config = dict(
    norm='rmsnorm',
    positions='rope',
    tie_embeddings=False,
    parallel_block=False,
    extras=['paired heads', 'hashed n-gram embeddings', 'an embedding shortcut', 'skips across layers', 'capped logits'],
    init_std_qkv=0.0488,
    init_std_up=0.0488,
    init_std_down=0.00546,
    lr_head=0.00743,
    grad_clip=1.0,
    schedule='wsd',
    final_lr_fraction=0.0,
    batch_tokens=[32768, 65536, 98304],
    seq_len=384,
    doc_mask=True,
)
Each number is 128 + 24 x the weight over its row's rms, rounded and kept within 0 to 255. Layers, rows and columns count from 0. Numbers have three digits each. The size before them is the row's rms in percent of the matrix's.

# layer 5 attention key, 192x192, rms 0.082, rows 126-191, columns 0-191
089:128132131150142126113110113131182135152118162141124153171112109115112131096092076150123143140107146113126126167136117102115162111141143139122111084121173144154136166154125142111118137132103146133110125096108109161181112180109090110138129143094161137144147111123147132115132155107167154173147088111137095124174122131121130114137111140137067112128153076108126121112094101145099115147136136099104137125087140155114169162129126150165105115150146083166105120130130113105120131161180155144082121152097095092115134102129136134138126170147145146130134096090113161156127084079152168135
094:100134146137089120177108104138141137111150052165149138116103145152117133145156135148171099113169164091083099111102157130112134175137131115160150132085134122064136090082104109126148101158146134091131166126194145164127133107118116133104131128133146135102131176132103105121142118166161146122140166153078131121122125110140122124130164088127177141132116128101142107107119125128125139154127100125088142121118109075154100115146121101089167114111121117146142156131086151095131108100127116126141173156136134106147150125151153107112139106128126119140156159159120140115108165099130147125
086:163161123137098142115128142159141140085131150110135130150125110147110121113154126108146139150155084136116125109092125132113108116112179164123131126063190162195126171129116150139134138124136126111074111135155092111116168166125141115161139121118115119125128191088124145116135153136171123087098115121133125107147122130173113121157126137092181128114090114148170125120146114110146102101126163147115110149120150089111145103136106119154152134089104136112123134116113134142142095162106135144136128143107079078099138182096123146122165120175155092159139147107138149134156093125109117130
090:163131138127109133111168147058128147145131081110169149136102128145138110122117120138144200136121098107177145113122114113111103156150117147106155142085143145135146138123137117149108139160094134129128148133145149112124153096150113089127109105086130124133153131128162113149094161146145154110135121190144151108133134122165113116128118117102181116111135113161110119097105115108115102093125184108142105149168128149167141129136158101155134121156114104144136098152110129139123147151120102158083126149158116111136156094157162153143141160089165139119162142145131183202148087147140132124
077:086151123132102125161094150107109079124146118118178113121114134156118120122147152112131095131119104136101125093104137152158089160112157108114155144067106119125130122126138114133134132100113081133089114152170150134126134132123137154109174107139117105123154138115119166155134110149146071093161123168143143134100138141129125100121135153082122146139131129137162148108114131116116125108138098166169099168183142119147076131135113148091120158127126171114155131177152100134172154125083111162178124123148111138146098170120149091088091086098126118100110136141124090144145141153108106133
095:134118132125130115082144131106170129133139172117098126116149117106134120139129138128117166143124099116103092162153096142148111108067132184115147113153148126144130095100124106154157117143096176101106089128158143125144165100137140101126136151135137150114122134110135154131109098166129144090098128091134112161114148104122133146135081111154202128148108102153126083126147104082100131113106139148124106184148100144139099160125125140120125078137099141116114150096159161177126112111127159157135129143123129129105125139124147151091099091077104131121122121204109155122148142115122088096
096:140124172158136117110103182179165146125140114062144127176168112090154113149137167124106132057141154154104112112111096122128093120115116154099139133151118143095132107167123123128116136111122163133119121106115116133134138135149098125139101181147131117104137107099119133104140110119150099168106121112121135126131119072173136090115139107176126126111116142122139079124144100108143113140122160170123149153123138116106126112123161087098093134119145118141077168116138151138178136139122158170124123103140097138132138103134139099136173115138104133160091134110136136092133099122059158118
088:134125148133095097104078121112119124129156117141119112125125124136154133150156125118125095122114111100118108100135108112106103142146135109141116112155134093163100164118098128086106122154079144098118138138118189107064120088117171128118111118081121140168130110112151123080117155174123114142118121167112142109116124159076143133108119142133138111139164112078114131126119129087176099103114118120107133114159116181181136134165152183124145167153149139142176095156125129108110087112122130114098164111113151142138107098120109115070130187141118148144100131113129116130121097140139123090
090:133125142131137122137104130123127164158136149161145113146141141101121114122143128130116112107081122115103101130115123142118116148168105130111102134156074118181091089160156126103120132136126156143153157078113100087144090163107092129115113075152111115139150055128157101110066121172154140143150118101141145124107117168104159124088134162126125114133119119157115147142135109113161121082096086123171148109111165146109135135116117133104134148121137147115140134148149129112131129140088093099140113093128101125141156091153112125080124157156165078139112143067116160153115095135094108112
094:160144122110115105161123091141155168128110178182124132142119101126134098137133127152155117094112101106140133101133119127136163135158095142106137133093100110136130124124130136107089118105063140126129175108143117112153094135116115123116106109133165094152133100127127143105109135136092159130093138179107116084156116139098108086142184096167128086109175148137132106147153121109139112100143125079132127081132134135144132124096136148129134148162125120131140124152110150120114141124163107076128127129087130093127133091132111124151180189200135125098116129113126142142120175139168106099
096:136119109151116174156143137110115138150149130127183107152101128160127118134096106127133125125166139160132122123116143131099117135142128098097135111104136147156149138116091100162099111084122105146103112158141089143147134141104127112118085100112095113136115152149127141081094112118137137118151119157181128117112080128177082144131175162167162107161114170173157132115176098168110105121155152166134128116133142116149107114074112097132165123107122121074138157125169132102154119159150124131099092135097134093150191101131171129138135143122117146120142096096132125132099110140119153150
093:131082101144091125155158112130106146167133109123147143149115122136129117135123140145129120157155138116130090146112101104146156161111124149130106150093098150086161128165101130120096147130074111139143142145143102126106091147099158128123145084122148106103152109092116112141121128139154161120170133162099125087169117130129114082132176095133137139132102137140163130105107132157095106109124119108118107138170139187178150109089111047154098133108128070158119116143096134079115110152151152144118105127146090126148134093118133139160156141168134136094120151108139127116112157139152159108
092:091093123124170139127104111107133103166133182085137134184138130124147180114115106099136133156145156120147145134129134101128114125110096091120158102157127164141131085121130142137127132099164157117159123137154146106115095128109129110142135099107156113105107122136169126097157112107105138165151129138140113162130112160129142124139100134136152120170101174121133129075142103117122126092128132124126156120126103174174131134142141110135112103126168159087108133132123084140143119112111155149133140145151132149150156079169138143132083144051123164113113131128152113157126081127056090156
098:110068145141083132141156166118062098131127123106087129117127126173165124123142130123135099143157130145139140115135107120145140143130107104148141162131134137086136075141113144155137142152131121145125098114134109132071140089104122172095120106123119154122092126093114197080103092065164102119134098122140159113109093122152114134101151124094132188153060132143129132143127146125145138109124142128107134161105139132107107127119124096144123091111101130127141135118105131144092166132146120134125128093114125098175145126138140184127147114138129100100138167150102139101092148141123105168
104:206106118095149135118131128116084154145095155137111118133106133113112116120158113148150145128105147134142115135152141119195157160137140082176106158128126106108136106127140139112115144120123091139119143094139087167084131155085104140136177127135143133115109149146134088139127103129129188117154120105097116091147142130095103111125166137096105154139132187123114164152174123103121140158135137117126181113140132117120136129140126089139105136084110096149174120090101091138114119131121101158145097151101122130080124111122121139101140173170140156121126111076155106126105154141153124119
096:144132129163104125136111153088112108146084143094113100135119156174105126105092130115101135129156138118094116101109107121134108141090095127163148158151152119153112130115123148103112111155124132092086154121114112164148187178109091068172113145101121182089117160135142122150177115079154121128152142172116112147138132112115112134139093099108123132128163130095161162066110113167077141098138106112122094154147141108075112124120134115153128145119160107124139125113139112137126119114149158128100142185134117136143091130091111115136087105149118158142111127112126117121167124118142136130
117:124109096132127120168122121143114153087167101153137105122152163101143126095181141140181121142173150135171108163151125111183135141121129136138149145156142150134123124160140103138148133118091103099124150125095125111123111104084144166077154130140117106113173163133092151110097129104146121143163112157119136121140108129110096131125175138128149121144155107145133122100162129148136144139108140122106093149103154131093133098128149101104147157115144085117139106137109110104132107089088110082178123132096123104100101152106117124107192099103114132140114118196083154159144137121141164107
101:137143136100135107102098096136173115123161101133143127118154197096118100128161118155092112134135132113129147134131119142166145121134126183094075133142147094157097131148120145092165110132097121147148133120092112095179096164137100137096154155137140141113184130112124139086111186153149105116140108102137109140139113142116144127121121137092120121090078127107122130074096093139123084077129110122147090092150167123072130127110119136125100163136135129159122141141138139130137144178151165164139157154110170097152115128144107111134124137127135152126127071092111136144120140121114128126
109:110107088165125120113115169100125120127105181138126148096152157164096104118140089135159130132092098098099130176159174104123131121144139098147152159164100137117094119143161116156128182154167128103123125113092132105105141114117160170111164124119139133120137136111122096133114162119158119114123159122100139144104137168091119155109116168121150126121149097085105141069087140115161116157127116088085156133123158137114109131130120144108166135185111128114134144120103132178066095082122102118135132144117127136124102155091092116104150132127174101106142133149138125141134155116132116118
102:100120134163122123135146132157094130159111193131120134114110124116137125132127138168153120132116087139143145137125171151145098135114141102131127176155165124111124128157165123121100162145123125088082116152120155104089155118128126138071131109145153155102101113108142112126099153165159132155134132193155085125120104107101139162176145132124114141100075155119161139103094107094140088124113128105133144171115126112127101134106174144098128128116144130168132124080109130111111175151121146153117180070088132086121129140127134123139131104156144141128142161140151131081097120101139125086
105:138145156146123086144134122120177110089136150142147154123174107115084146125098138128119145160154130138128121082140121122118122091130124156101191133106130147114138156141130096095162161171102116125122159111133153130106131146133144119151164133123178145124134090128130143145110120110122132112165122141091181133121095113092104126181109125152132123109122150111125089139072099133113088106136123142149092112139107155113126149162118175112094150188165160109170101119110086104125144089138130147139132127153126098147135120179155122144103145107181177148122169122138122122137114148133123078
105:112130173104095136127087128125087144122139192188106166114110134147143114120060111155125129157115152127114114125135146154116133156145140164115130150140131081118134125119137108121141105076095103116094136116118140137094121136129113144106104115150128096163114149134108119135159125109086133136143133118173137113184149129122060105123113135123117142146131128110189150162175102153146085138140116094039141095103153132104127170117176129138139158136142116115158113139158148094110132151145153133166116121110124100145125155135115143165097143154117150136136157147116115131143163108120127136
095:149128163148159080164145108090143148145143159110136135123182129162114113120135186133098158128129085137121143126115124119115119126130156099139125195136153120158114147111095103151111128162149120105111138144120137196170121103143137163149136172137112135091159162100108169121122127162113095134132065115123143139141165094144145184102078164102128099105081124133108132084102108146159153130128126153172101147155129148108133131132107139128126106166141099105113123086130147123130114136127100133132127147106133149113114109155159076155123081142134117111111163115165132146111110146132140125
096:104189146081129121071127129157108123139147131143113099108168179081136133145171132110098149141165143131135122101120146144172128125139082144130115149111161144102113104118141125063127105129180169134148095111099148098132110132134113156102111130127158118140098121120116176123162162114084105105085142091117138133164085118113124147124149119144116172107159113151125140158146151133137170179106110139138140153136136114152162103115172116119147146125129108145147121141125101091158131179149127126167117095148144114131153139146182125128159132142131152092138115135153118091108131145097110105
093:173094095163134130117128137101144120158098081122137075141110134147098140138132147103138157128113096145100128153162185135097130139076145079114112098138110125140114164148138125127106130133143150092125112142110135133126169115108097152121121096142105141133143162127139142172092169124144107150166133108129075105123170168099097133068100161146144121122122140154101113121134144151185125124155093114172142107149147112101125096136133128130184113100106136105156133191133150121089103109131110153150119121093112118153109090083133143129163149173117146141095116132124124105135119136126121104
099:129115133113115082157149147147135147123187158140127182144154126088130101137142187113134152086122155151115118116128093107124161098166127127129139131128118124081141110110121121129133112133148150168087147088149113135182166125117154131119157169124150109141103121133102128113134094170077137137136132106131059157126105092119134121163105148169118101112122136136104147129119101140131128146093116133116153162135101129138139085161148107086136168171115159096129113157127131094120148137161181131142120115175102108126092140162122150118141120082082111117096133152128140108133111089091136133
111:118102116139130120120129128120119120089124148127128082140120135158126164123117118156155098076083133142125154155125158103166137112141166106110128134163118127140128130157157168113152165122097149124098123120112122119123136093124103155093142069151122138142143188150136134127104147168145077105138125169160120143139136175084140107097155142108150137100144157106128126112096120081109126136180122080152132098144124122107152120104151156101131128106137136159143115150141094125108117082137116123111125136078148124137110113120094105117152172186114118109093121135089144117096125112125144040
107:125093149133103121065156150115100131134108127059143132086099139134136147159113123136168145130097113138114127142113158143142104109140158081140111125133144093144134122131177143146141147110115150126084114118158153114164110112118145108101113129115131148075137138113135123124090125178170107129116155184132165125093166127121134095108141158134134115092117103104143100114121107105155125129147126136139145165156143139163131123109086130118126117129100189106134141168149105181129126094113119149158148111127096155097096146137144105116138150112126138167138109135142153141147184123174134051
094:137111124091119129101109141143129092116086096112128113111144114145146075125137149113135125069139137118108124161142142143111149084110091111152132146134128127137130081132151109086095114101079108076124137120111172150114122123116152143123117096110161126113145100123100160154163120120134086119123099172126142104111167159101159161144135150081156096126144107162123104102097136157086087119106117117150131124082122138115108142078124108121107124110121138118146118117152127123065086123147090122140147095110081131139116146138107089103156125130117155094136082178104079152136151137146154118
100:111146116096090145085125109102133098112124147147130146152113145116164117142104128162140133072118133126128161099149149095099130125133081169127163162093146135076157119111118142119119134145119141126159149109153130095141110119154159109122130128134119119148086081101118148127129128155106116124139095160151116157131140111148156098136105157097138109156139117134114080131102169139135097112155140130097120134145103113135117183152091105086104117139151175135156106111106152123133158165067126136085113124110136189167142101125140134139101107098137158157130090093143118107162145165105077167
097:154117141119172135147126105103114097122141140156112128162086118147102133117145109128162145131061113152113138116180158168135161164139132101108121137157083052155151140119107142129122124111141119155100117154128126131153108138140118111132128108145088122125120133121169096113110133116095112120087134077083109111098158114116170080118132102097113083107179160118117147088169129149134136123118128144145114097116088128126138129145130164139095148089087135087138133132110134124101115157136129140129146150115156100109136115132147088116107182162101156122130115091117153109165128147089079112
100:121140088122114128120139110141134097088156082126144121143121100076111106127158165188134114162112140129162118154156155129156134087133107138128137149097172168100160094097110126156130145153143133138137111120136158112133116120116150132154121127081113146139077100113145103146126126162135101125114155161120104174149115118143119151132078113133177130080162130155140119118106118125163117185138158138150147092079129122141148120180110126130134137125101128158157151152103102167166149152111146140137085087135126143081159104114131126144138154089180149111168097119124128104151138116146150136
106:122130090114140161102142127135128154121124143122117109158119155116161119094136099148091123132136129138135127076090128098103135112133126128136151117181111122066122170111125155154129091162171122114105134105121110149135134167126118143106071087130115114137091137134152101091114151092090133129128148110133131118147182138105100091106146107168114114165114160118160104148155162149109148130149080100165162121089147107105125136129128136147141124122157140135092141117125157116112159106111183107154089125120146122126102076159134132149088173108157093128097090109157094119114104123099173148
099:146129149153134105125135146115152118141188164128189104144102134145124122126125112100098121176143120130129103136142140123159083113122128122168144119136149128120128146089095159143133137156155164089101134099129166151161165155099134111172123115122154139138148155134114138147116132109091107096121154129130111119171102119130150148119111112117123093149134143166137159075158117101145139111122161116059111124098163097133141149097146109167153116094169128134103142150149092148116158092163137100130160098118171123104117075091121136158105124122156114162136168089128101126103157142122079125
112:211128093090172125138083108165121140120166148140148155144127118123126132103117128121112138140143120108145136146158142149146191153153172157136115137111143110127173115132141135139166130107119071135120094126127161125179179152125138133111152114178111104105170159135094125099124135134117089129132141177144145099111140144133134110108122210124134102147094141161121159145095120149125143124124130121112078150128133162130121104110087079085112133135098120137152085093121134138128169149068129100092132140150137124124137135119137102119115129108146137161163128117111117150126150144118139122
093:110110112104112167180110096118136095058095101130141117077158116145164098130095132099137137091149135159142113142118170150105151088130119101138100107124115104114064125110077137095148094142117100103095120152081134158169152125186103127129119140145156146123128132154147142128141133127119157121105098121097123126149146142120120124154114111142088134151171156107103121102105140124119146146143142117124085131159169115116169129126122148136135152132111133131131127089162138111123131153108113121090109105172147114124126142110119118142184133144193088160177105134177128140140117129125147150
094:112113156113130155132103079141108133126120104165110114150123134138135144121138090145194130132107133116117122111105166120102154130109131139118111077156143127108156145083105148138074135105152100139155131168139120152150141134129120119141119130158114124117114116180136074135151095133117093133085127100141096142116116138137123146128082109146127103142173145090128099165119111168167121184121111107130156086119127135164130084103163116159143164142096133126132154137121104088135091162106122085086119123178116163126105139112157139093123124129117133121141104155164119143153163100092117191
104:154149125172143147108108161145107144122124152122118163166150158139111155132151125090120179110113103149116132141132102133148146136141120166135117135105140149125105100149106121119108136173117099184126133099132163167114191118104076153140163131119151103146152099113130165133127110145157114122140094109132136166147100113102129127111120112153147117109149136129105139120131129156113151139124147135156120091111151113093163199154106134066145130143104147161158111095147101169133104075110111112181129123117157075144153107096110173138158095136119107101089133129155096100130097117115139139
100:142153130123078121118168128061091153144148098110115142157118109114155123135144123111104095133137129123149182111108147118056149133141133145139089125095120153116135182086144090098166107094143141127139126102159164108163145105138141111123128144132163148095110130143157157142138156119126118152104107111153135138088143148092134121151140152106126127128161123100116105146142113093191122134112087079113169127117090128105167105139083154154100154123115121128117166146117116120141152116113111116155178112123111161147098190147085140130121146126126141143135137167113088128135123142124095150
103:151152109122112158155146122125109108151151096114140130127144088153120195127123149114078103126118134102139078148104107106148122157125097137147121120145190153142098097109130135131166117138166155102180129171110136132144150056164161174105154142111115145176135141118113105117091154134163117111138118127174156161112131143138150162123113131108164128097136079103127126131156131121134152150169121164129099146139107122140141122166143099127157104104153145155118147107138154146123118183131113166131125111139147142127087155125160116118104089103146123143083157154149116109132107113120181130
098:110071125112111143175158102169150104102136143134124107108145086122117114120094123112152152137097127102129134123128132146127121129131148158147119143165129148144124130139147107150179169143142073105167134108186095102136140114128143137099150081145124142125151162113110116146097129147160086125102129132089135129140150126134119140156130149133123139090109099146168157108130155113134139189154108161114130156140124128134112122107106174157135121127131167092103101127162118155118118180101135142130127115095117117093126152085133115083124133119114131088167104209095156156130138173131105084
109:155160120133107177091150140094150126084101180134149142136069098088123125165120098127105146119159129096148154109176159094110190106137104121092135149104110122085146116123128108139141127133124134138133108112099137106116133107151124101141146163074112130126109114159136175142134134103119174091136125115160143133098105132126103152143130146150144158111124097174098135144174149127171121121178148146146122099140073144123130128152107142127118106108134127157099132159159184107133125162144131126135129112142139113096153142137184131154133161131104164164133078105131165118113139132136133147
104:129111110106153127075099121154121149089103143166160134071100101106155097165102106123108109137118101112104111088144138141122171140151134166153127125122100109150121185136165115130141119140132170130141148130087107124133145124190111130106091084082115112114127114113136132119113135144097136144144132097140103098143100116157135148159132098099160159171187106144103138124154139096186122125131135145136165138140128120125129117139103184126093142104115125096136142169144133134155166178144151124144104145130081090123124135140165107100131150121135165116128131062104123136127121146134152138
101:112117097135142146143117135103111146137095145124104077113106170142112137130117169152139132129120076158102126108164117133159149114141150086130135146113113097132093075152154110130098178160127097134091110084118136111113164137158107159111193128141136104108176139121150137123128136132134104115134126123134112145114139167096095094096120108120123123086105072119098103119143119145102181118132110126161135140142129151091122126127106118075146132116121144134160110128130136116120175129129140125158112158104119073086160152122123138125160146165140134105062119125087094158108134067148139111
097:100096126134132145141114125080224116142148080115108104121110111128136156109109139109140131119131146123166098123129126138137077117120102156163102121138117144116114163128170125125114111116195093073112138143110170116130133126129117120145117106132103130125152130154121077153141141136105144101112158153079097153147132187090132129115111141172138156097138128128122085078100123098122141145121140154159168120118087124117100152126159133135127094127136140142097096131090115137148103140106093129162112130138131107153165146111105184120110120142156146117126103186127133149130177110113114129
115:132055136110145143104114113087161134096104114114133119117104155172149106110123096135193134123115079124114160144167160126097133135136157092149144142131105112134120144147157124134091139095117103148112109108125133098106131111105123132129119110107120147108093132197163134157139158116129123155110144137091126117132154122101138133101150072122091111125124090104083122144150170117139072166148111116147120098120134120076150131141109139132119139120127129160138165173150151178125134095142103143140165113125105140116133114116120154062109110134110094142093090157075119112142160120113123144
099:075131087108127141142119089127137150069120146121098111129122128152066120111144144115145093119149161163136148158133108084113154117136111115124133151176116151129104102159153161185148137172107126142101152148143111123123152128094149174147146137146182098174128157152134155148085145106137146117135129133131106120146140149142151094175059160132122144115129160142157122122101125147124114133091074144131105141130124148176125114126137095157107107131126107079128129113131159080098119160134122139104101102114114164142106124095084092146134124117156124106152149137120143134126137123132178112
097:137075137081147145114134137137135116091156093108130134140110091150081132106102130157169098100135108102139169116157139112122112145168161072144123154159111152143116145165131124126145134157142107120130148093122105111153102099108187141103147106116137151147137127121134149154138155119081147133122117160083149138114116143097109135134117107168144126144144098103160131132114135127121124070142143152146098133103129066110150149105152115137106117144175123145123137146151114105115135080134148105157137145070094105105104160121136143093101118143157161141166142172095080125151179133117100136
092:126106144118156140097108121144177119116145128122105123130118139163164143154143143118174089145108131068187157131143188131122113097099151126132118117099096173110110128118149172129146156103163113127113122151131113125123159101144128093120129154144125144161133145168168100135124123123131093125090089104123111118095190153117089122154141089116141110084148115154116156127123143091154128169152093145106141156095113119153151115115099155167152139126139128129133147168130144124135144119092080095115146109086115103145125113127134154098135142153159110121158162120162097153123150106130101188
099:146124143133147128138139139143154119151130134115122122129123126164099106085125131114090125125089124146150117155086168119113133132119127161124147166157127096131115128123103153085079163129075118109153180160082128155166145123178121132111160108155128131122077125115092098116137158158102101102163096126144150181160136129126118113120118109116150117091123125105143160119140146174114120097159119086113130111083153140129115170165157076166151165108148139087140138165132163140119130153132119109161111146074105139146101102124103107130142150110127136139129127112139150131103183100176154140
099:126116164103076100146127076152128106132075151079145125161104126144104147133091148089130118110114147095133076097100129160166105107155092092153129143174143125108113111090119167126128119158113166121152159138120169137129102117129128117116098106103067141132135133138151116126139122215126137120131138125085122189150146140126131153120120124118118138141098132088141134108101160115081117120123121144153106108104114129133148156126177140125124092103134156079139134124142123117135129142147119109159150121101129124162107127157090096109139149161172144087135131140135156144157132136167099108
094:131119120107139168096134119171120095159129113134162095109165150138080112120176197173110131139130106125096096115143149133129170163119116121131142144157114134134131103101114107119104113125136101113157124155123102128096138108170098160126121136130161146090106072112159134159136153127117125129129135143117103131176136126131086143134160155110146115069136108172165149110119137170145174136103128102136114135133119134108160138109114120123139137127119115151139156119128176088154088181146118112159122133151098108076102095150126118108162117149184107099141143123130145103150164149127175153
102:122080081101127174148124115137149085073116108105141128139104117164151134164094104137211147091100093142150107165155175165129124119114138087172102121146142107152132138139122141118126123115125150113148130125149126118139124120147118112099115112130153134141088150171133100133101121106153096136135104154110100126113146182089114139152076095138133105105135140126162139157097128096122072093173123118141139158136113136172124134109119167103162124113106153152145107174108147170125119132136087124128156145099133100141136118134115141086126148141130117153138094164138088138115138147132139092
093:151120130123120104106140149111160117105179121115149147214150139130134135096188138141128110171158113134110100103092093105148151091138151056111195109156113168104167137126128137163145103107120154161096114092124103154143101161140101125146108122100163121134137131132136127144085127138148139152125123119124122168155104147121106144131127142130135130108111139087145159151124113133144157112146086127099133130150145151092156116126153082105162093137162127132116136144139127149139183103124149128116136178153133122122100143141122166144124090120169124128113140063147142161128144138135107130
097:111125111101142132112138146136094112138125126086168140162121152106152158154148123112138111127123123115107082140142082114085131121139101116173112117134117076112132095125089142143169186157140155137131142110097134156116145144118120099161145142061086154137158051131147119123137138173158100146133098134113129134098142121130167128151137130113141142099108144118153159129117134091076129098105113137108149121117111128136141116148126158115111111161144168119113075137106124111144084108148154117119082165119123138116098116154125111139074108096157133155116153181097119119075110114095122137
099:140105180155117106141130129093146114131146091091096089171151087143124126099113145151162129130119110131133128118123132094111144140140105088069118129145159108154128164121139103105084148112127145092116127145130136120121109118103107132100145115127160081103168116130105129094121170140117106106171122122115123094141106124077116154132117119134120113076115162116102085111141113105096101085112142128165114148140117153091104144160151104117134138137119132132148136127088105131135102094138127131070133154131113104145175149186133072118085132144150161107145153108092122141123117130098098060
100:134093162121120138101114140137095126099085139129113117115147148140089121125119166148145159152120132134064152146130117081154157151116159161128124154150138152120090118189129132083149168137109143143143101130093144098121144119094107123114187144102102149119145103129109144109096116158142107121133145150116095137141126168160135174107130145066122138155136100143109140073116131139125121120106104126121102187128136164083122135150101127088090130148136109131127142125153123096127107146126101117142107177126105142068073139134109099092137108077123137141131150142115155146153104103111160142
102:115123127136152100158087135174126181138129082112087150141184115174144131145149138166185147144165133179114129113146172157154107102140128098107146106148133089125160130132121129114173131126068090109124124105120119138135127152116131089132142072106153079125089121099142142131122138128097124132097113155162142148116105135123158095113101082138143117107141171102102135151105112157174147150101141141104135154101110107159149111129113110097159134118125100135104170111108142115131148139163118164097128143138156160104114128123091138121108133159111125105145108108175132151110137166149133111
096:132115123150121082129114143167129117094153120103103136132164109106148123121085148100109102162131134115141088102096095114086117116114089120107134124131140150141100139096161120110084127155154186149155154127140151108162109114145116122126120152115114123122124132140126126126152153135100116120130156133142143106074104133149111118149060074128125130169128114106157102103144135108154105134133179135115142125138119154131126065128144103160127163147112179108103140139167121095123158112100137120121123113162094170134125145184177093090117124085142135166117168098123154122061121114134106141
100:142126091114131131108137163132126124110115113099133112117082115141102103085141086175148155114065113164139154079150160136130156114136160069129106163120134102102161138164129128129117146110138108116125174071085120127154138108126108153114130151158114117170133129143156118147101101148081132131105126091136124115116157192132115124129151128120093141108118130094129129078135164150128064138151117154109109118141164163110116113114148135135137140107107113159129136149146128141129128100135118103156136143159117136089139128079105147140145138219132136103123097163146100129145158127120143144
113:157153100173120076156129133131090137146128114168164118164141128129104122109163167125079115117171119119110136114136153129117136133125130137101155102122127111118070158106111148122124127131112140156096184124123145106124089125153105144148146115105120113157145092075125150170108149130100137107126163138113151166089126147161151147143132165118100113115121124142095148180082155138111152111111115088145086117125140135125092134155126122098156116104113134154113112174086116096128153137121091101120154124157163190131137128136157124144119176118153120186123144068145141146091129137122141129
098:152144174097097112123065080152166154082144123174136143147121144105157123130139181142129126140121118145139132217119188103089135100144136116089111125145150129149119103117102116083130129140138117125114131138127141104145107165148134169116140141106098101158105128121122132139129088140116123102123144092090133108137182115124137131146111147146102133100169093103126112129111131124103113170135123131132118141115113118133122125136136147131164120126118167093157120122109111140158130112160130145113151114079157136103184138070134137125155136207125116111095132135114091141145099105131121174
106:134140147137069100149121106092109133166194127132118123118096070104133117096125112122104154133084140130122127116100116143125120144163114158129145118132150092137186120110144065151119144138163108124109133097132095133130158109160130123213096106139122131106110142145150115186116106104111158146109136095148132135147147116163110120143091130141091146143118136117141089162151148164137124169097102168081148132126116113117114093101121137155135113122082123105138132099128124144153126138118153121100161139155095175093134142119081121088123167138125088127146098146143127144122127101135127158
102:139121116085126137116108124124143119131136116113129078108188126139156125075131134108100137132128131168079098156116134133155133146091126139114069148153116118157099121205106179119150154119089093113085145091100146139201130086089108130120165146141161118131156117095125127126108100164133123164143103125097137126106127141092131118137155161067126153128123123110134133123084102157097140146154121112146124119148154164138131136143132122094129091142116130103167117139124159146146111139110066139162095128121149132132114153106109124095176134119107117137119122130136120157093128130123162099
102:166149096157134132125143106133101117104144122151095103156092167116117130081090120179159114144117141102147097106147104087115122143128090143096117140105107164124181154088148104150157149127164137173140091123162160109122147167131160105131086159156151133126111143148132134151165146104140149132107155141160100132121116137131127119159093165122117084140099136119181134139135111119134133171115161166122153114133103116104131080132110142129105122133087136128110132114170151116135147109124179184132099093099093147108163092145136118158155135096151142126121105102128147148126109097112150163
091:114153086115127140127129161108130124146109088150122110122125144130147098113135107149140150133178140096155165140143137129159119115100159151126131079129106156136164131080131139144148165152147102137113120095107114149120098146144114140150065147147123129127082146128078121141118075111070140117117117114079129128171141097176123124132134145154109149155130112160152138151127111159114165121113142166133135118113143106115091136114131160152124076132140113163165085116127099182159148137162126160138162093086145140122146138071109188140108095161107113114173137127134122111118167129115136137